From a checkpoint of a small transformer trained on Wikipedia.
Size: width 320, vocabulary 8192, 17.3M parameters.
Training: a variant of SOAP for these matrices, 818M tokens, 3431 steps.
Each number is 128 + 32 x the weight over the matrix's rms, rounded and kept within 0 to 255. Layers, rows and columns count from 0. Numbers have three digits each.

# up: layer 5 MLP up, 832x320, rms 0.0413, rows 441-507, columns 0-63
# down: layer 5 MLP down (transposed), 832x320, rms 0.0412, rows 441-507, columns 0-63
# gate: layer 5 MLP gate, 832x320, rms 0.0411, rows 442-507, columns 0-63
up441:155091151181107157155183146115096132143116113124169209152132087077182119168157146124136159125141115140090081128119135165192099081151166200141143101111088163136114173046145078168142077123125104
down441:143056083184165049128160125111125140102099126109133138075183129119124147114087116174137121124103168145064119143111166105134037115174101248118181133067178102098125143077181160136152167122186146
gate442:164137126145070133084138125125110157107144122145099134131115131120126087119100128113164102081084105168096196146092106150140079092085094159154139159064151132122115058176103102122123099127111157
up442:107114101145154086132190165147057131079085172156177087213084107092188130020134156151089160130189091118037054138190126156145109106078156105075130094083092175089178128071156110103163156157176131
down442:086131120098152115172143201133150153143085143145073103113123077152113198065115166124054113110187159181126140152170136159166184137124140143107059042102097118083152135122096051086161099156139036
gate443:108076163102145136110140162145132124138076124099177114160153192148136135142078119102138166114135123137167155152115113131089131154064100086108082128100175173114129160122082144111075169087109126
up443:088141119133111160154150127144175141125170117134162151143121207177097137144088156125131089106161127105123090140153140139091119105107157136144082162143075132138099130120101099106109127159139151
down443:142170172135149131124124122134120119177100140099079175103068170067099166097078099108122090114122145070073159143208091077113140131164134122146163124164109149121062120126140130118145141047118162
gate444:151092135091110074144113135094075167149097159148141088118137151088142150129119120127159145117131162104161078159103089139122147148106155091143165083130150098086133077181114109142120131143066084
up444:092160118120134208081159136093066128087140153025119102170157155152054075147091054081128136143141128151095127123133150107172147131086105179038160111102139112194098154110152099118106144194074146
down444:127108128076115194137067166125158125153106151104127137162113123075104117139122099103134160165130152107096067140100088089154136141131120192128102142107121121121091108180144148166112169171100181
gate445:150129095151168111136122157051088118118103122123112092138123128169201163120171151113171164088135138189138106117110157084172108073092108128123156197112162147051156145161080149167120159166188200
up445:088150140147127122146137078091101124189126159142114149073115079104121094104117146153117210171134124062082135101145148156147113156133112141161078145086153177170043109105156106151167155137104100
down445:194178120039122105139096125187118098148145195079120184105137146088103132154095148052109131186155127085120097161137079145096135125080148121120145097196133116150101128138129159131158160080064069
gate446:046089059112197098114223150102080185112130135061139043102113166119042154109126140095062152112112115158196117119135131092164143096181097164107086151111137150121118134174113108119133093126058100
up446:134162093157094131073112126078142166135121091115109124124148132134161122112164086039066136121103183161166149098129169098118133169093160153115112122099185135145147118052109167128182147135132115
down446:067105112145093124106171170128136123126191102148133099100125182071079107112147128057173152092162099130063129104165173115041091120108128110132150110065149108114126090100088143144159150133171158
gate447:149178145098057159114117177105068089132185124182148144111192147100133086179116137099108137178206105122171109081128119144143131169086109135085139148115100188099176128120137173085118152135114144
up447:092133127159138160055162126123159115096159129123188119115166136107095143095067135108135150082128164091094095148098149109151153100086095176101126202097136130172172112101082121198157079138163102
down447:088124143132104154091199128166089111113149129096152151100129126063110060138071092133135139124073147112111133097092136134134115202130182074071110137068133151179146072106150152139116206135109091
gate448:083104153143152132094127120073156135122152122125112130118137125163131121131098113132125123180093182091068170155193140160147163150201120114143076163161158122071079078111115128202142184140081117
up448:187144177132138142188063158166146146143122151092117101110141202063186138086174152135098215141146134098191114129091122125116105106108099067064169100144165065081138105142113164135095151166185101
down448:147077102144135182150133081131131171066109102080182132128158111127113086132163134157123107123128156130160175136161150105096128110096132133080110167136162135121096164104131057125116108113176133
gate449:150109148107093095181096108113149142131069114105152111128122136188108084154090140185146127177102118175135145111119117135110118114086116113132077127104131114150164147149099118068120142155112158
up449:106158075172132095075177160067140087191095124116139136126146131114117124125107131131140151158102101127120100092191088172133127135067187128215102195127066126177115125103113165110172080120113140
down449:107127126182140113152147122094171178224159164115149168162156147117159123116127148084113115115112115119115104117144084102129118074102088085112111086175140150107083129086196129145107134112119153
gate450:087141150189161069105086085118089135161161161123131172106139093153138133117166105199079117175153128122059153105059192149131098176165101148060153151108156089108152183107136061174112114105124100
up450:112097170083135103223162125144138134090095207126117162113145169108178127101095145164081131106130136098191155127132160133151147127160078145057145091163162094155111111149160155172121097097076097
down450:069170140120157123123164113140098171083148134154148166119151169101153157140104156131131149086150173074098196159079099204102154154137098130105050108126159077081090117125176103158111159098135127
gate451:169131184193119152080171178163085094145159097073113096136122144123188107096125159127147102094103087161173095143112066102140061112074115158138100135161122150120150144138148078126112167150099112
up451:103143149163129162106168081125150119075131106156142152153176090165136182137076128100131133156127097148130167102067148157034112097137101168151145106110083152153151139164119118104150130048106161
down451:165048183171139119118178100181154082117103126091133118149119150102123138121087167190143128164079110170083111129147113158134110147150110166117115117129119138063142146089134137115129136068106106
gate452:145111144115096152168150082117121139126084156135119102168165083187112134160075174151140153130134109120094142189062104103128123127150095117087122127105119091177057101217091157173137114108060110
up452:151111122163158159098154136125110063102137107118132151104134136138129094084205086085133131148067161075185104147115137137102148102109146111104106130096089165118157204121145122074156163060134117
down452:188142096136069153166080147116138096093183069094202096161141050112111160086136109101108135155097159046153144163147122161097143141131123117086173133094122156186124140108100163138141117125089120
gate453:128149132153103082134138164044136137207128129132141147087118146216116120183110101132170108134131171108203180118146150120168151136109122176105096158082090123119143092098112087080138141108143160
up453:121141123121164127139109118072132110117165058136136090119103152145201172145149109139075126173163163139121122130110110127121127205121114217115067158109122172134182124105117143142134132159124138
down453:155187100184075111164118104103162127168176154073125145129114148065107160126124166155122124126155074061093092100169097110104138163124118197088121109087076128166102127113140124094109080143109152
gate454:109195099141124096131045148096182101134135159135079141093139129155128122150123103116136167141241107114101122153182110092105115182143098137100181112143143066071134162152138069140118154099155136
up454:133089145152109118176109058199100190085107108157151142163133193135072122157127192160113131120122101156153115140112092154087142148183159130158140068148164168135129133128144110134138136163080143
down454:151121139153123171111149114170067133158124101138135182135102110138110166133093137185076065192106155115108148106082140101151135130139186164166105165144136111195119124068116179168111203155111103
gate455:120127096117106126101096113081128143148074207141123071081129127141123145089089087090154158138191069103148156141147143148128062149176169157120124192130096098065121166141113089109133149107122116
up455:122124127181117141124091111127157157114110136113146045089121160170095126096112106082116175061122118172136148165108150126070170119182112147123110152121164181170110142164127121103120101118118148
down455:157110084189147130121057125053189119115132209215106038110127097108106182130134116107132177143155084162158115140167112116137129134096133032146145186154147141171123145126169055110115026113105116
gate456:140128162126182128186124139164142071062028113148052148120145181138152132126076119067079142121153086121120150154112171179159061099088124128122101161084150118094166119173112054155150148140146136
up456:148133104072093169176139153181100118122098090106161118126061135054121102130070091133189158180095129185092139128209131150128153160135159090138137078097174148120095126176053056139137135116085157
down456:080061100106157161120132095166115087144142146143131128127084189080164084014050139151155135119132163199148094111135155172098164157104186135123199064101087136155092171176100073076197105099141105
gate457:145066176112116110163069147089162173126083081148114096151053069146132146107141123118217085130103142115125122076107104138094130147168160133156137100115097154087101106167117118144141138094132140
up457:128118092116100111115106132101120166098134079176118168087077069140132136103151156153174097175099101194136111168102129135135092047145107121140142110144208177094117089137164155110194125124104070
down457:095175080134117119101122116151089113093195138191167179100162108087157114127154141169079133104114160165089111068141088164127064077115118084139124157073092146142156070163095170126136122085132159
gate458:138144109143152113087130173091103082104103121125113111138142168157085140128082123163054133130092113118164119117148113119132171142142121120080169154091130130136140126096215061097149179173107153
up458:160148132134119117074159089093098114116109128112174131148113130135143137135103162137117116181108113133120109121109135125109124128106091134129147129087060182196139160094166125109158180143156137
down458:150105134099136120165155105120138113161129141118076117128088108104193117135130124143159127114135157136123105089082134116164134149152145166146101132168141120091129117159107130134151135066162123
gate459:126116096130162117110108151133112148140134151123128107200097106142116162122118134163181128093128137113071180134164161070101085117094098129077175137100123100142126137105116070124147087140183199
up459:121145115090058111117129154122141074139166126133123136094171126154129117117144128083089123135144138143141129109116126124142155171135139119166082096159128101122176075102081196113141205090132132
down459:127109116125106112088140094094109127174165080104119125110139134122156132126099128151148100124088105093109136130174100094192118129133114143129130177102165101128130146088145134113078160163124134
gate460:108081167099135115071100069092125131145131128084163127098123109111089088150057180104146157092082152102197094125151115119160149152126149151150117101165145095115087177151075113182159109183095071
up460:084133075107160126115138137136160147143087145117157135121186195122119072114132103103120168101181174153112119092168116122100140109161144151105145106167126112119076107109098129131134133108126159
down460:155129146179163123157102122121114122104112102118158149175106109141134087143158080102100140131150127163156167175116094130090115075145115138050152143131100114126073118112151128150120146092087101
gate461:112112105144133150135158075112098172169125150100157118181077189088088129101160132142131171116124111149095125157145115097137131155144159082118173107108108117053097137162106145137147146136129144
up461:145086121132141085185124118139146175134091164132109110108116076136081121143090161107167121122151149166161101167062075178104158119118138149125108175108128102107125136117120178169099150131096110
down461:100105111118187119078074126139130088106162124082150180191104150156157155124094075086107087211127165120139145103133172109129151131131140135157120114100193133130101123116188098131115111122106123
gate462:095153103148126089100098150109109058153121162094080136147122090187081101124131114093121143153205101095146141126116081116151073098072083153165154148148116118143177101130082098157117152102115117
up462:168167101141143078159112130126101132136168157135096069182099078125122077118120170127084108129110125106124118134187123064131107139091153129096195138152103106106159182135103076101041118143124097
down462:120132107148099147127119130143148090128115126075161115116129125096083124109168173148131183110165077142122108100153125072132182091164132143084126152105091168085030142141128101156087119104105107
gate463:146126144090101085145114135147121126087116125196159140161131103124089098130085181079088127111186161104128129128190178109143100086103076123097141149111155086113161109163152102154136081135082140
up463:163103133138133130037148122138128093171109110109100104075171090151105127161115102096173125145122152188116100106246082142139177162149158069135086117125132113147073130115122124118099148104132094
down463:122127177122130095118129112100144101094129114145125177138158061160123099164065150137126141130097103197138070126091086153113121205118120143156082126122144108131185189111108153135113115126144127
gate464:161146107094103088147088161126152089136110170139165145144100116000092075112168179127097110070159097139102155231160136206102054058167135144127136115083136054054116111174106128081067132121094126
up464:092107116137141161172121137104084192108096140148115157115156141145090107141174156130143096151174128193107068181172093166121132084103070155116149113118145156132100133097077213103205118115056147
down464:103198185157092131191186157103102135128111081119084143088123123134198089140142182119171114117144139144159104115218105157166153142080112087088113114113115188130067144114108104134155062089128164
gate465:174114122111096123137120154099116074038082113127093118100061128198162140149153148171084115176072086105101151180148112104098086177116120175161136131106225165159145127099094121115047101162122086
up465:202128128087135111170115129119170088074098124119110113164133111175184062127132107102166171122180132115125098092090137100151081144157209111154078114132131129103145138074123181124128115145124099
down465:102098144110148111136185146097083169138181126056105143157226142093140082113119104103149169152064178102147170133180094127137099119134150073124207122092118187122150187106096111157116131121167148
gate466:111191150180084092079173106172141083115101168063125161149158137104091113152231144166132172127138090093050171132167129163137121176122041120122074187211172175136117141148095128200166120125081094
up466:100098071111158079160128175144137172157152083211160128177073065139149181129043098087165107148160079155170089105128078085102151097091111124131188077101129148114150136092168127121086176173101155
down466:143165114180200105147123138107130157176114121097084144094157072030100162117155135137162104098169140196031090135200093150074107187107166078178160117177141082123176119176114134138146185123016137
gate467:113085103129118135104107073167136105157146087157172081127081113153127098090131104094144102160129067094126101136111129162112107136183133103117135126139135168172063170165102150189103156144149101
up467:119116170126165176119129147222147145187116110139151137117137095128146156115161191100091147169129158176111144128155105130097109130149132171173073133144146134116160146134162201072122103175091126
down467:131133147142121169065121112091133124117115119132158092159167125133152082101112126110134151192159127073127067099072146169090152185204130128088100083109104177135123132103132119170093161116143139
gate468:157124160110121106156133141159129128156080184143102143114096146116157065112186173130137095126174158133113076153082132171105106152138100132143132090121089101111146115163124132136124166099167125
up468:159133120132166158040134134142116163136117168108149128138121162151088122151158136127130132152097132164094116149157069136099100105147128115132123149080082107115080129148145131155144131164122138
down468:147146077115099150091118160114101141134133101135147095132145181122063093146115109131098118209100145119173100099127049089147126096151125159094167132106127153217126117107181145152115178128125169
gate469:158094129089095117156142127114092178097117158183091158155121148084117112132108089123135163122134122144176135161128130102173092145121137135172121165154121075195134120182111104113124191099071114
up469:135151194116139190126131123129150104154094142047115157084064082139133187105144088090154059130127159145136101082117164138109112082129152083135158164123192151150117141128118067152106136120111141
down469:124100156096099140118095195185128147140149141132089090087149100101145076109094135076148130129148153134167163116065145115116149097168134171060133144158122110123125114059105155107156208123176117
gate470:123176158105198156101114124099135146134144119139081100117091129161077166145091099089128078065110104066124086139089158060160178105117143131173156077104158118089106172124105154109126155151136156
up470:077079081122174104123141104167139137134135146107146094114089103115122095112113119102108139090104116115082143110062098119159160153094146091136183094117085157146176070057115129142057134194164112
down470:140116165134158147144086121157134158128165155169120138112139168095171089184095127092131087098079140158128219165124107127118052165193072137153156122131130097110126125087175116137145120094081168
gate471:128115087127155127119103116094110145141117178142126160099086160124127148216085155168079141153143179119068107194142157112130120149117116134104084097091118165144103045161121113142136135168146121
up471:100135150159138103145123140112170171101159150151148155106159131138157109171129193096146166110101103122153062149066106155133140174133141093114162155106131146137097136081115170133139143147138130
down471:100156159096107114143102090116117169114118163147094151141131169138123112078139118097112104100114090134161157098131101106118071137118113115135119130142103128128139122102076151106109112164129111
gate472:135166072154109150124111134084161153196089099154137133169164155184136153169148115068118113139166085040136025173146131183139112156114151100072124135146114061095129094122150119107131177139154064
up472:146159138106126113142168053123060142119098128129143115110134160154060082102154124097180093162088111165121194101121096105090198138109220127130135146097091131101116199119172130152090114141106177
down472:119127160087143146134157126149087076155094110114112071187171110100093110137152116148089143130113143129119057098155171102113140197079145090098157190074146097138115117116162165136109096107089093
gate473:185094076182109187121159200100148158137104149131128107172097143164089139158140091162144138090162130112149191144117159101145084172181142114117074122156115053172157195169137124112135080082147082
up473:156203091105155139092125150197116139081079055132111180113094105171118170159087143061154136135167120142134160148219141049094061164166203157131114136142090125116134123124124157083146181130160082
down473:190055083128177138116085190107111125111116110086167105136110152196081112208084121112116095125136087145078075162138108129056102107162133176140137106158128155082123167124130084101150124086170154
gate474:139165091139193153110107099158167155157190125136149122093113111133207133126163145149067109133219195114104126121091106112176134138134101126165133152109107095143118138180156145135140123118174132
up474:094115137093117123177082086117131168133179129093141130180119135115108088096210163117087134150154173129120131122055136122133190111129145073142139103098144102126129143151164148143139134072149101
down474:131090133149106101130094082163167119167118156140089134151119109097107112107161144137097140175164133104171113095132113147089121133118146141135110134188097126100125107122145142133101196081179087
gate475:101145143125178134139098154172105081126119165142126141145125153105167163162108177141184121109063052048152197170098141100087125192118128196106190167109093220149113125082059155130154180173137077
up475:098162080109130089111112117143121124082146082133144117125192071083100151169156096129103060102130110162104142132082102117122089140066142123166113094154101130070076146161139150117133140116135149
down475:114129114190121088098119092154107123137142124140081160112130112145113157126169078102127152130139111093159148137099125069102112158096091127178118096073132106072124115125123108159144161172137113
gate476:090113143140169154130115128150126118091106154072180159144163160145082150117136159128158090201160088135165108103172095126126106112113092124113159161093093110087153056138177085099195158089120122
up476:097148076088073137153152164096154141158133065187102107141186156127160130124173102056144150130090079087178180131203154057136202159089165103112156101091091072130167182171150175103144144148150156
down476:112068079103131082197142079086113138132095189149164126104064151105120132139127095109135139165103109116149113056145206108120201153187144103148106144108094092073129107115117101161120142176141131
gate477:151116143131130158154137145084085128163160076130069147181121157143106151117184162125196118123107169172155175119057140061117179127162129124100112164147152099125167194162142169107088098144143129
up477:149151190054095131102131095158118149127062140067119081109155179132140152129145091131129080087135161126172145045082094186110124148130096183135059151101111196116159089150127175125134140108131134
down477:102116120138152106101141166153136077168138167130143076096112094120131089064173134148119079133128165133131138116140102159144125125139094122114083126142092150112099103090076124150117161083148177
gate478:099124131146076159165140147219137094138111092108187096188107153127078130123101140138140090073145106134115178102087112208138092193139124182113122169130116136145156108141061133089122166091160148
up478:120145167124225116144147118108100081145123104129061129094135193100141126072098119118168156129116126146117144127134108094125104143156176133108149160103120080147151110079071105129122128089123132
down478:164141161175178117109136110106174133148109056099152097147109146080132121140096088161193168125126172176166135158083094155154094120093164151121146137140224126166176087091138134113117121127135113
gate479:142118138082150160127157138167111095123087130159095129138163158121148154138125099144123133158108133053178133129109111086095123166146130137125136179114156153164113124130143161157176211151126149
up479:085149152050115133106153150099106145102100084120145128154076111113174094152144178121070096094159109150154140106111114087090116114118149130133098222146132143132137113105146130182082137082117127
down479:061154095100140131108145087074091167145113131131157117112137153148120109141069061101105129119178133132155143132128105115142104179144107157155135142075142149153155114159130125168119189151153121
gate480:194114071099147155096120157128056163145116098041110120132169118162178135191128119128111166213136171116158077095112092124115139133126167137134074133172118084134167115128108052091132113142112076
up480:098087163140112140106087178136094134119122134134121117144122155106136159102163120176108115106118123160153137152147138073067117141142159115147104144120126096101173137151139139104137143016123138
down480:159114204179114122084148137132106087148141082171070197152106132082104117047181132225123105142155091203094115153130181174148169147129056123160129172065097146095109064145086145109197124084116159
gate481:106146100068061128132081124151147090127175099104112124108123099096141154140114122110154145112148152094113134144086104124108155129101091161145110159116109079168175176084099156120098095104160098
up481:153136156147129204105151187120157102113178102120113168108143149107144114175123149148152132154155106131109079175108124141123131115120068155146118164174124155114130127155098142129135096121120146
down481:209110117146089169075159113152115154111138093110084076103113151150094105096137149142111155162117109159152104140043087109159182083101120119096108082108106201155148072118163157148140147096175131
gate482:129110107176112147168133158141109110119229044106121103143124158130113088120054102156136072121097159123149141148115114170207134176113154144166116132146098111091132158155069123153109119211146171
up482:103123073124115127098113153112162095104128087106058096174127130096149072160137085156141115107093148121128150086121149111132114087137129092064117133096170132119213182161142147122121100104100066
down482:111153110121101178159115133134177121103100157064108145146069117077150166149154125158115159123153104143089173118129144089095174071196122095124108149104152106102196136075122115127109088168121121
gate483:141137127146116108164073137139116135110174134101122078146110161180032126212140100178133094100176175149095153169127120123118138161092154115132158115104182131153083057118073126148119161111099137
up483:114106108175071181145143109177134193174212091148159152185108127115071107112121163122072145128097136119114117129096102178153159080114126065124120103109124130097104082164149097106129102125170110
down483:118139150146124132077176120148136059118133147119101152148115166115067120130118168117126100101076056146118058072124133101160178133153128066144087123145118155104117069175134117105164063110156138
gate484:195102069180106159152087095140097151143151103089073104070146111146079085082167115145129125162108117085145156123148142068132088182139099138080122167133157175165093105081121127097115120127159089
up484:174170165103098137078145181129107186137082096141123129114147073144172160170106104155073119112113144074143131116161124128167160116136087154153136089158136178100120132143124073103155125168145109
down484:090098128125170123079132129168202152143090168114124132164121128120107118081123151077152137078102151134162157159159126119065179124124127165165152090099179107114139142106154104175138111146177136
gate485:096156117111177105149103088150134136115152110124173092064134138099104115146152071143102133141122124159155162151137095133152082152062102146121101112126179121138123106118186183127123205143143131
up485:171160119068146150181113178086174133117062130128111097133100164140077096126166162111108153170143157139107100098074135151102105187153113133153142190145135111184141121103102183144099119117150093
down485:181185125129158074150141138136048105099107061107132190101176107130112107191150123123100192122123124171154121135134168077145061157138123115108130135110101122124116117166134095124113142105186134
gate486:145090137133154172069167117146110114184146105070132127128042127092108124158179097136119117135127097082141155173119075235091131139120060173088148148124134181113111119112116102163116160117097099
up486:116147078055099101127171164173195134098159098130099080117110175116147168175041104207070151126088062139117148151107114109119086094096134112123182069144162152179144166169102155122189108212137169
down486:089061106147068136122109184070125192129141144122132083138136112066133143163139078106161122167127205134085105144065104099179117108175147084123126132154117064149122098149108176104079108089181087
gate487:137071129099149109109108116152161177130108145121145127134110123196123155095167137131164131170123107052130155157067152102081144087121124165033091151148127093110137169171108150112124125083085138
up487:169104097064086145110092083098131139147122141144095167068124123114117116173072135119117153115145104151097126076128078057178164149193148162129158160117126142159102143146158132117128169153153106
down487:167098181146077142139134112154096104157155140175140142115226142147130141121193126161142135080125158162113119104098205149167091185084135168132088115153119122112112168158133113093156085176080156
gate488:110087176196122138124105122137085113102102189127072158148061126130165126052133131082150132076134096146106178180157141109128103124120156135111141088102114102082109171146200120154118085129130161
up488:126085111072119086145162128117098162119098074071085181118049167110113087113127130180173091147161117173075166109158079163121156224157156103110129082073086110116122101171155149182125125166123199
down488:148181120086147134093173128148114167084091146155092187131070171088112123152170133185136093104121105196069178118138177129134190178176147147167085096121132075070113092156085140095110110107143139
gate489:100173111134129138101128119139164151124122115138133046167132155121178147115119147143135150154111164109141095165133133095098183192136165136151106133100092156107059161116148145093126125120182146
up489:125176165143136128161137122162095193095124132188100129118145058146168084089144113158151140112146146135096179140173066119157141129186084191137096119134109123151123120157079111117117147173096115
down489:121134128129132113193144129163129157125165184100156139123089077116144170130214145160175135111155129100136126074119129199110086127099150120122093181126121094135161203181118176142082085120096107
gate490:093090154085145183197089164091150106131084112152121127149125167124115122107122099134192181160073142137180193093085123156167078089096135143133157155101122130148163145133108145111128171143098101
up490:178099062097093157162075081117125129114097103113157105101112099093119098179137135125161162171150131078127111145167140064106136106145180128181099164103180040128099126202138118121146077147125151
down490:126145066128075106135158146096140175149147156080141132162097112133089121125157139125156134136174154120224092149144142126075145144092101113161174110106078081143060072154135092165165139125078091
gate491:102088100135179149134086126079119195142197152131152143071165140118161189142152121163118088151111080119094151128157124141110105149148097068077161152147203077129103131160162213212170110169199106
up491:134123099138096134131149067080118125114159153137136099112080082148149174148114108126090144099077143112070222157130126101134053186120109064121173113137103061133175098136137156128179130074175157
down491:138129135112163104105131086103095176123121116180094112130125128109154173134166135126145178118133120161118184130117103120132085133121051127165159116153150150140125149130107180135171111121131145
gate492:133172119079144147119096140049104147135129095080160114109062117081105153080136160091141099086096101143093147159142174174111106199136070192116109156136187158093112099104118122199119118104197157
up492:145161113176110189103099160136139118130122090140164105155117147154142102097109186151163110149135079163134155125130138120129086119073104136143209151180145149115090109101144107131100135132108181
down492:155101146114138156163148092145143139135090072142088095149134108141134110136177151119156123144121137111109179140119065091112151104161082130148092132133100077183132175079180170192122112165100168
gate493:090098084177130153142117118106141099127089098165101093080174178111147120091152080098175143156150127071159120156095144124139100080170115147149115138088093193095105118187140087059178122161157133
up493:129105137073242145158172113164131121152116147175125136181121139155119152095171101081121130123121148098158157155060097160127128136122191108136180137161050151095156141155137115157110106113128145
down493:154185121122170118089173155151101136186103160044142149179107155073137142094091130174132136130150113099091166111119088126116138138092122121133134118138115120122162094169145171189059162115139179
gate494:133136141128148180135102145098122103111147191113119121108121132109145133129077075050138124097112065136096128076099185140118173205134186125083172136101132114091104122208138107128097112145158090
up494:125151157089109147177183223131210091169130043158129093137104142173165129132171166138122151114144100180122091111162109058200170126173096160166045083061148192117201149099080059129104115095183118
down494:160163132143151139144149143144117091162170071205175181121126149162118161079170139129158169156168127141150110172171101160172210141187092057144166083111151140120156124113069147097112174165086149
gate495:131124200147097111158105104091152115093092123118126116119106102193192110144137107133144231146130119183095132090094113181184120115115114092132129116191142136079163148140126211149179165072109186
up495:099055115106177192125156050137104126182131192150121148123087111101136169105090112087088120174176108170146139136120139091124120094172154102101097140134146093108073118122123109163155144174093164
down495:134123171117102119171116148042146133152062165149146100118101177127120126094115131018124158123169127135110092151087074115138116127093159104145167095178104065120168099120164187139115192109131102
gate496:101088182103131096159069165092133114119103104088164113129100157170102140137182163146109117125101160177112117091106136148107186146194192136129151068120128187120125172091122086105124103147127114
up496:137192096096164091151142142164171154174140146174131127162107162174099107133094088088128158121144116126143107142109089095111139133154140092144121112143130141099207085120150118133141088143133162
down496:101100134149163096126150160118186122143147072107102101123145181070165135104167070114088193148175159156079105116117121129137085039081112192146064082108104148066167064089141181103115134068152167
gate497:182056047176109158124116064109189157192087163111152093129103113126181154174166112151121104115078104148176151133152094140226121143069102134183140160133136164096146099139090163084108111122111140
up497:112074147172114094109121090169183051162110148132178105124137115066153148124109141199173105143135028147140126126115070123103153151120143151126071118111096114194158109183097121146145127123109138
down497:085162126147147123135140126122093166154131121127096126119120076099141154114113155167152139082098159100151146120115150144105117154183123161127148134163136121149143184141084152106148086133169137
gate498:157140162114092108133151160152114141072099143194197127081126143134139125076141161180120104191132094114113131193166105104151122143142122100131143127118124105132173140151091127127099111154135099
up498:070134178121127158146100140056136093122160102103075138139134098121122149138136127099151159098169126122106118142087090124129124161154096094085118167174142093114105122094086109124152160073130122
down498:109130145076144112137124141162099116095099146202138126109191156105114170124156128143163116107134124124083073200081077068093108100108155135059121157160126093134158093167165107134132114117129090
gate499:143097084148109114117153119149146195117103092140097133140112120102096160101121131141158116066131139110121119079104136116128093154100140103142122123109191123161107143116132139114150146128096144
up499:159127172080165193039172130083128117121144128183182148150118142120159109154165183129108120135098126139174118157196082111187169137156108130071083114153135158114102145133094152099141110144151097
down499:099161108070106135111124076123108084147121091131144112191136147188172108173089171062112080100151110110158160123183132203200140133140077093118113125102092140163112124115115109183112107137187135
gate500:148139121126106071075071103124124182117179093127115124069186128141079186202138164148134163148110146167057173117123141115143064144190111120091126110062117168110150054158145145125082117068124152
up500:123137163087192092116151066094127157100127152108135097103199138143065207144181092067110149118094153191156139128095131149144114166170057108122177091143106172173165174106140158060102138046152144
down500:098130188077127115147147067073167174159108110163128062131126149165078160167115077134168142173135165107159132135057110173117158145194113096147086114126140153234145139138151119112125181070113149
gate501:109096112100119104156070127124133126131162142161189149155100120161109138148099088097115107168138095067090175145105188084069150127113144134107122130110135142143122166155149093150145125164101134
up501:135116126109066145135134130108129126113105106153098103175138133114119129132151147092129102111172146104156094091135133095112144126125057143187127128171112142141111080086146110120105140066170086
down501:081161125142090138196142167183121114106117083138148115161123102177139170098124121124098107121120065112109161153100139104115147106164154146161118162118135094143072158158145159161112127095122078
gate502:124160100112147149118085126097109163156131169119113147114081131156087153099124127076111125080116104156129143155087161113128089124117127105096124117170116126119161144181159092086159119159115092
up502:103194064131139119194112126131118133138148159142131177082196130149093091115106095120112122095127128114117191120120162118142118146155149174111114099109148107162139146122159152109202116114157107
down502:110078092112099107143181102094132118080138117194109091136165082092102192135124081121164093109124101132150122137118110127134121116109163065108096132159095153131121173163112138132142182098156126
gate503:124108097109191157153124123076114098134136123100103100139097117127166118113117115115100130131186129105087069137178112133126110149084146167152135092156139117141131113125142156142114123131140135
up503:111105118141155109136152137165120091188079114134148077123075115162159071082134143124109130196118195112151107118124127108113098120094133097108139091115122156083116149138129107105158135115150099
down503:121131107108177156106153151106091114074176083133150088133123111120086143129125130143173163116152115142119111161097121137123120157165134168133158087120085084144105128136156102147100149197165111
gate504:152113050157085136168099136059177148070111115125158157140138136158123171125134134088062178109081093140151098099109149064132113112168144119163127100140140079084140145091073152161148136150103173
up504:166174131092147141160130121116105213105100100164084104082090063134166114079125142100138088178124153159173171145139160058107169191123158137055136142201095153164141105114099110109175167130123155
down504:186120114094205163100126182165104165074143141151139135123123073093114136088198130128117058156125120102222109085088098094162179198095147038081105100215151157148140138111078108137082175154130174
gate505:139095121115137170141125133156115189140125153133176139171131110070126131103122148189126088116174128155159146125156193143128131122083108140107112117101195147101143104168120103095168105127120047
up505:183103128159105180153121161153151099154158092143154159092081069181096147076152130133039115137115156109170132089170104103163174117175059118069076137101130183132100107000128148161107085136147148
down505:171075102099098164095103098124127106140137084114151131118112155189113078118197114146075106152187143089170094099135123078147108128176050099085073148104090206115057167041173107101137123081179174
gate506:092166133117179132138131066103122125138100177146093123187095113093079160096103216168180125107110127108065159128146113073108186096136162083162143140147104067086094105095126145153113151075087104
up506:103082144126128102114113136143170117156055055121125095097117121194137106097073181141113161106161093089152146153077118102147147128106110129172125106132197147158158042118162134118087137133135212
down506:158122097113074101159142170132078162157140117110157050087131119198142159146093111152153130119144138091133152116172145089162099108095144128132145134120069198124105090097097136097115104134136163
gate507:114132141142099102160068136146166123116092102155139118170087159156091122105128172140127156108114117111173083183124127068171120082152137048130102103122146088090079145153134137072118175101139138
up507:127102150124125132130131156127145133095124166155115082140092106214138062161138098103155088138107136162145103070074133164078122108112116093129134151126129094086120107079151125093137141122126084
down507:135119115113064106168099161115138091131179124131169139140144127149146180125126138103153162144120117156189168143118147144134176108147172071149108102135138076129130126136115119067160175158153100